Weights of a small transformer language model: rotary positions.
Each number is 500 + 25 x the weight over its row's rms, rounded and kept within 0 to 999. Layers, rows and columns count from 0. Numbers have three digits each. The size before them is the row's rms in percent of the matrix's.

# layer 3 MLP gate, 704x256, rms 0.185, rows 37-70, columns 128-191
108:465530501517534501487461512521550499495538508537458509521480510512473500520477482523499493554489536516476490532463489490527495506528517506500490493475479521487524508504510491512500462512488532
102:485496506475493522508491506517519523505494477507495517516488494474486566483474509482515512480470498498483494483536536493536557494470496532475503458499495482495497448495495497493491552473528489
104:525481486504467491479532495502508496485552519500470516457501480527540493523562506438525533511452476443547478521503562515513544527474478533526493514462476499448493451497513508536524511486537478
101:543513511508471494495510490488527505496498535488504496543478543486469487523530493484511476513477434500531485481522473497520477485522478488458508490478545489554525473564514506466522524516522522
104:449523500528511494484504514513485515516467458481464500489511495471480487443476502523508481494530466520537472493488516529505505456486461478540503465532519544506478501513510495545533475466493504
086:482533487500493500500513490497466499484480499481511490477473478504493518440504498488475479526533509480513493504498490498548486471484463524498529522498500498477540472463451498513484515474496522
097:518499538472493505444515523528487487512514499503533508519525503460490505496511510523460525526496554499533537561487490497499503546458486483510520503479524542547472493533510496481486497514494512
100:509518519510482472494484463491493540494527487476502505537502478513502465498496512467481489497468456534501471493521486491490508493513483478482552521491506514478454482501479513491490488460511474
099:507445522503517502508464504519483495479501522502468463469528488491494482502542470510484522485494485521513482473494488474535490544490503496506518485510518524513524479530480505559497511544508523
091:458525538504513517516521508481506547557463476521496474470495534510524494529512518489496508501502475475509472491504475513543457469493482537509505517517477523501498483500563547514479483497504535
099:524494507523503486489485511523487514515449523534525501463531462500528510502487533517453533518514480491494496519541526489512511527513479466506527538478508464512508525486452531439548468503501465
099:476500491474510460450498531494527512470491510472553499533565420496527524489514482486552504532491488465511496503500463519470491469454485530502571499483482521522515496530511449496491519483522529
100:506485496545478504539488481484525484541479482467500506546525516483527484462524521464493512414458495487439477485462456516505475501527501496521481499495514476505530522498491514524486511522508472
093:526471514497455452488548512493534467481544474477455516515461515434474493485511516502539470501472486480431510540491532490487501520516500522510514508493536494502512477532482504479513478488500496
101:517504508461484557486479447501480541516499548464475536523482520520493499485525477509481506489496497504454494478450459485511472521504498459467473470535500507484524507525484536478515472501467501
105:475515514473474521509538518494533511475543555517477467501505511527498527442519546511522503523498486524481477512482528514468480500501530515501497497472479513538531521519458490450491522457479527
095:505558468497471510459534541546462494484526535516443498498475506472481447509472519496530492497533487457494471487526495464489485503546537489497538476477500534526489486477454569485471486552487485
094:485505519486506467503497474471533496514465523507467549461514525512498490512496508478541483474477548495502473500502494503479503516461574460532508519465492477554496505516505514514515508504490481
099:520481497487497546520433509460475493531529497524471501471522539507466479502529545493498465492483500511501528470479508535556490528486492493515483500520529447492470536509505471505489518476478466
101:528456480471491487486509521488464532453501484517496492495530529497502493546483500489488516499529515508527513527488543498518498494485524536465504572499546486482435484525473513473502501502498472
099:481497511513482518483496488477525530528505501506505439485515532483526472483476493514497506515482493486569530477452495562468482489482546501508535479504499537506471478466584489495498524502500508
098:520553484510500525481439496541544494493522464516465472490537537529543486489518414498505527514481446535504508485510478508519479502514463488484478516509487513478506508458434499500522507500480492
103:514481490521491496519481486508502514551531500505552515529518467567493516546538522511547508510489528515481484545479465469526503505511475505523460482513501526516490492511475509450499481485531475
105:498506537507482486496511523500504510549499445518498492493474487466487489428518475485504528452519518550544494489502453481519499505524509489479452455542494466457479499502517493528482469550512526
100:523519457518494497470466501521517527461533514492509453502499502510551481485454545500509521511535486515511486475479497512478444503481508489564477472525457493527517490490496499475488530527493554
107:532518490501492472545505535494494490474547500461481510528527486504530471497511558507482457495487486541516500531470538514508431490520506524479457476509454514514493541477494538500476485513502472
102:505483524537484518498512521534533506455482522516494550512520428517540492472454476508503492502513475506494479505504550486536546499497532482497522498436479516529460494476501554503477475516545502
100:481536503495522486528506540480487486492475462480511472489508487480519467489468494517519525507490497517494512494535529492463492482476489533526450507497492452483480536513508516518511541501490521
105:477463478473541465475503501459523526495525507534497480469522484433487545479531510520488498515481499507464519517498497497489521488460500512492493492485494516453519492489499437526526448477477490
101:495488521472482479491548517536474484504509492493523494468452462471438491455543512499529449500491498482501464541489516524514503529512540515501494513530494475526472550521500542502523489541455504
103:483485532470502514508528558525488501498530522527530478466527532433449471480453523496492454542507463531546503504480502523512478504489488470471479478506535561520506492551484459536506527460499539
103:475480509474503522490514505465473495504462481469477489471551518478522541511531469531503546492489523503500525531487493504500495476455511532500487503504526502517492503517504489498518497509483498
095:486551470464474505477501487510514486500494466490519515547537501532531502494466493517492455472511465518508547510510513508507500466522517534523569460497466519509522481557488456498466483492510481
100:533476462444489450526508515479528484503492509475542491496551471503492525454508506503458537495487517519491512449530489503463480473503481520513486470489473535534493509537474522496481508498478495
# layer 3 MLP up, 704x256, rms 0.183, rows 37-69, columns 128-191
105:480515515505495491472506508534511524516523464480471524461458509474542516519492515500503466492494485501457467490506524540511510503534526512479503531507505474463524506467511515478479538454490526
101:471480488511472573469473503492470506482499487475521530527502440488490474500531476468482533510481511488508507487460512476488472551475505515533526451472518514464480478496483496489513521486540469
102:484512479499488480521546477501472524510509483483492506536478506493503479496516517508515492505471466475512541491512503490505541509483496470490486517510464547491491505506515524539457515482476479
096:467495500492506482478507498525509483485528517491490492509515512508485512499507524468451503476475526505542462509490480494467509508522500502499478537496475474526539447536526543507497471442517498
099:495502486506520490498523494529472529481490485491470456488521497495504511524466483487486514475492474515498514478468509500507538483471525501528554488484488486520472493529519507521557528504477520
092:473501512520452471503511482445430515510490513467504460474526461465482494500479513499457476492510469444501492467511487480551486529514524504534509504484523502520514488472502496496454537482502545
103:544525470465486522581525516463522462517504501457479477484503492490522485513493487509511500475512541502487494472513494515471485489511481502478563489545513485441483500539522506491506501511460492
098:531472524499514509511502455492508492454558504491514531507525522497511496518484463495477504498531512518525529534490554539499509460481479524482510488500505512535509537544513506530502447506545514
097:514497504497497513475517486482498466489485499513500513488560491481438518493474514501505499515459491538534514503533489498502524523492447494492477486483469525487526511529491518531510465494520516
099:476513430471487564515512481496510494452520528490496497531507461498475514467539521521505520481516543539494486496532483519524494504535503521498504471475511501447523481498469539496510537487480480
103:507493466502492497476512517482499473472514530560502528489525545493520484507484526471498520467463528482515508478480544506483515528514519517503517456457430479453486500483505529467516514452462488
099:484472476491459526484524497501502472532527516496461518548482527488500517548481509465479499464445516537509505517457488477482456521542494489503487552521524485527495492471498517511499502506474483
093:474510495531524530514503488481480500461504494505473516500538479498518470486485455517513502516470525477477528536462454525497538496522500527541506508495505478548501524481520476494497523516540491
091:494516516506509489499513499489461483529479509516480503478486499478472495493495516518508468491524435461494515507481523523495530503495457513493472461526524495472450545516512476524464488511495506
102:504457501485495444489511511511541512521447484517506518474524530512474502522531483487456473540532505496491496486472516476504479499484516526519470540473548526494526543519496500514491533527474486
107:462515509513528485491457510520452503473489475486516510473545514471488509478509503471467503497526497521491480508535469492476524461512506470481505520500486480472507510509496532484463498508474474
096:515460459521480505521500519548443488498511526507525504529465496505491503549494503434520472519504479507479531491456496542500541481529515542455499511499488522541482496508548545538459543485483550
100:464532533506509491468513497482483506520485494513446506492542459489496527478465497510513486516490498479496464483540491498532513486505532505514485518497500467529466501551430506467498525538510497
098:532486509499464523510483524492501508474518454507503496517448538491490454484464533532479518531495521489521476495523464469509471476483448510513497506510564544476474502510504538499467470485504518
099:520554516488521453463536498499524514530492486472505527484463493556504471522462527478510475484507506526457486492493533494494486510530492535521518531480476438521509495530487504498516487485529521
101:488497507485483570506516479497508499533493542531474509472503481512518486474466498514493466478478476527502495510501496543487462482474503522472518553515519483498518500471521497516491494522501515
097:539478523527530499493462490491498457487464487548492474498542557543549512545446487480492543558519474480497500487478517521484505508543513518521505470518492527500555499480489454470511506520489532
102:509462458493471497497469512502484481499497468504465521508531524450507487499497529529465516485446518527494494507490492495517536528519511473508472549484512507491535477531523490429478475519512509
101:537523536507490513501544512530467523538450488464492482483451506460526517487523468518502519484540512515464488457532465484501505495498487463541511524521516493449514519533499500461488511527561471
103:425505528507437478532507469477487489482508469482505484500503472487521515479505482477433454485495505496477510516537496537520493521537497526504508509514470482507494517512469493495531555505457504
108:489496518516523501531526465482522476536517489446512555501517505466524476511505469492498493506512524544482498489470525508507479508464516527484466470497512491498546553477483542529456475506504495
095:455481480470524472530520489504521540492511488515497479473522555495500522536505493498479484503500480519506487541451446519475525483511510505517511478522476506502516496496526502526494518489482477
094:511484553509494483499471493484458483479495492483495504489487494457519511476543530520495491468469538464509502457518499512494537499487458505491489499506485487459439497559462523439548496521516538
103:507511493521488501518483526595541516509505504476465501512476511520470496506481441490523513533503542521495518515521488465484480484496481530514484522490531500480516502486461478513493552531542450
098:473503490508495491489501524518524504533483502509501472518511454556538534497499533488526499518518460505453484455491512523532510487497504503518532533512502516523504505490503520496508486478497523
099:499449514499521517526527502517520511467485521517496495477512478496515503512527493451451516476527530499513470485486449470471514497518424494517483460483469497500500523532490477520532532478481520
099:508518498475461507524497512518520496485517476451537512505477484511446473448509493502538516498512505496479488481494464514485487511439494494498498500511482519519463566534537496479536474537508481
099:556505529495496473500502517472477483512545524494519501471458516498469527498507499490519520505486524556478449439470542477478522506480511492492511526488526509485562493503492488522505494473489504
# layer 3 MLP down (transposed), 704x256, rms 0.171, rows 37-69, columns 128-191
097:509552467498495487445512504458492526497516528486512503510530509525493493527518534524500543500518510522514509472479563523505523496511480482484489502491452506487513505478514492456510506521571481
101:511513510524526523469458505523503535521492520522483518518516526518492521488492497521477492459448493509484543472492517533480487502477495518495513504479487492512502456468493459530486508487504524
095:490487499488486529553508510458517513500496493483508539523526514447484574503509518547502483491448498527503519480474540462461495522540503506505495496481486488500459502520521508487504503528524503
104:533499452523468538473542502528493494487481518460525478550471497527466439516481509487543498526515492469491469497513482476508511514487482484489515494478515473484512498483484495500515540503511523
104:507478448517531464498486488496487496492515466496474454546506505464496545517499484511454474495473505495463544516478533538532467450505483471476471516505510494475515499490525470450507518489493513
094:448509489528502502486500457469447489494477491479491467464479468451499474499464464472443496505500469486525501515503479497539478485526465476505473485494493489499525485452524525476471516453497511
104:548490521482535483518557483501513457510469513484509474518519494468511495501504525521515485523532553463507504525508498471492506553496512556519533493485508467518508460492492489531508502501492541
103:439490536499538538527482535538572474493521494501507494517483517522498498509472543512478471485477526553531471466538474488511505548526479488509501496538512486527486494512532521467466448490498501
102:489559469483529509540452492514502480515475498500461528498492489537507527477516524460523527498542529455443535498503532548478494458488482482490484503480535485495485474479477495451460516477500505
107:484495503463524486491467519526509470508529530496454561505473472474480499486509519508493494437507474507482483535504476478502490470553514459499500487499515533544514509509466469524523517506500478
106:535469520512487507446479497505507450546502492509470528522547502519503465515496456474495494515448492524495485484477558471511487481527522502491474529510526466470524493466473480546522545477472462
100:501498511501487486507542517445473517510537497471491507546512485518500569492461476510539530481489488504503540529494453467506465503479471496493476504519484483482505519496511519481527480542444497
096:477500514482509459526479494511479545494526462494479508519505492486454516510505497490438517515524486487512523505474485503461524474450523471462543458503483445469467521509505490485461560534473484
095:454513505531482490522524485537479500542481530487502474474509480495452482500486546487496528525516496529470475528506535523469517514515532512519483504457458507484522410517498479481467509495499472
105:488466531517492500478498501507511509537501530517509483492489461466502448512463479480510477462543486458477467496490488475457478501537505518508479493533492514468454531478523467568463491474512459
106:533503468517546499471491512521489470519463510542477514461494483531491507523462469509534537490484523524502491503496468529536469485482436491519492524512524525468491463483545544549441462458535478
099:502498490512504520487529533497458514497509509506501503506483507513470518462543492518502482491470463510501475532498495535571520458509506483469491506484479542505466524479474523533512483495539533
097:496509491478467563491474479518551473533488517519527496508473530543505496533501534472476568526506489525472551466445506484428512476492520487504514544497479489463513499513528493491501454475492483
100:482523521454496514480483546501503478540533573446515527485533487520527547535553451499490540513503500492503519522500501490497486483473523505481481468489466490572522470491471501500478483499493497
102:552483526483492483471492514465471508491450512522514488431523502461508503522517537519459504506542488466493486520478471484521485497523488482487526487497498492511493490490549469508501492517521491
103:505492505478486472508502508482513506503501509485513489449544516493511473497445519517523529485517521509522489488471515501494506532525518525549470496501522499564489498505473485534481546550517489
099:501451523495480514494548535490527482484533485501490488509530472476504518541510493521488473526496482538509467516506507504496510508522496482453447511501528502457486524502511465521533517526488493
100:493474546495541461482499477472477476499473476526479491493551510479504491507544481493547500514507551457521559484484547499506481421481504504532494493496514474528502509510492524493536510515471490
101:481522459498532491521534466539496532493524508446518506536450464483514503497475491500498503555522527501518517530480509470490544474484502496498535474523491537492461482518472499518480519532492493
101:472482536548464510533532524513495499517487475479535478507510542505515502476457518509508450519477524540486481518511490561502486451492514483494451536490490483467532536510517498483485545505471505
111:508490531524476469502452507475526529527473501494524521512491490546489493511480503493513490553500517488521502477521515500473510476475514498499494498465523510510505525503506496535510496513474482
099:524499503496503448510524513514522543471480480494541457509502500483475499499515482472470518488529487525493446541528513563486504468537521498537491469513484523544514475511509508496529452505512496
095:499493437504517518514499499507467522476465499512499461483526510500503539497516503510477505498506525512499492490512488500508531540505498479494490487504483499545492495471461551495538530504528539
105:493494483564517481458516488508511514472535541502509485501509476489516492526506520514490520527511491472482521506495472453520503523485532523503498468463463495492528528506453513506473507534543515
102:445470519473534487488479495477500475513470468484525511466505473524497476526488508478510506534477479491499480560505436486474511468505544508481505505513490546493502538484495505507531510503509546
096:500518501492494465509541512472492504489571491485504491519473506507454522515544491518531451498521487488478517487466509495486495497459500485479517491512453494480486478487507469504482495493503480
100:493527475500496532483501504466512549494501515484537497483515516486474502466543499469516533495501511514511494544525511501471496504488500525473490491506511523501504530523477497546472467535508476
098:512552509506531541512521473495509533534514489521495510497507529499531475472517515502476481505496547502488504490487515521485528481512528516513500509554530547521433468474517499504506445499486530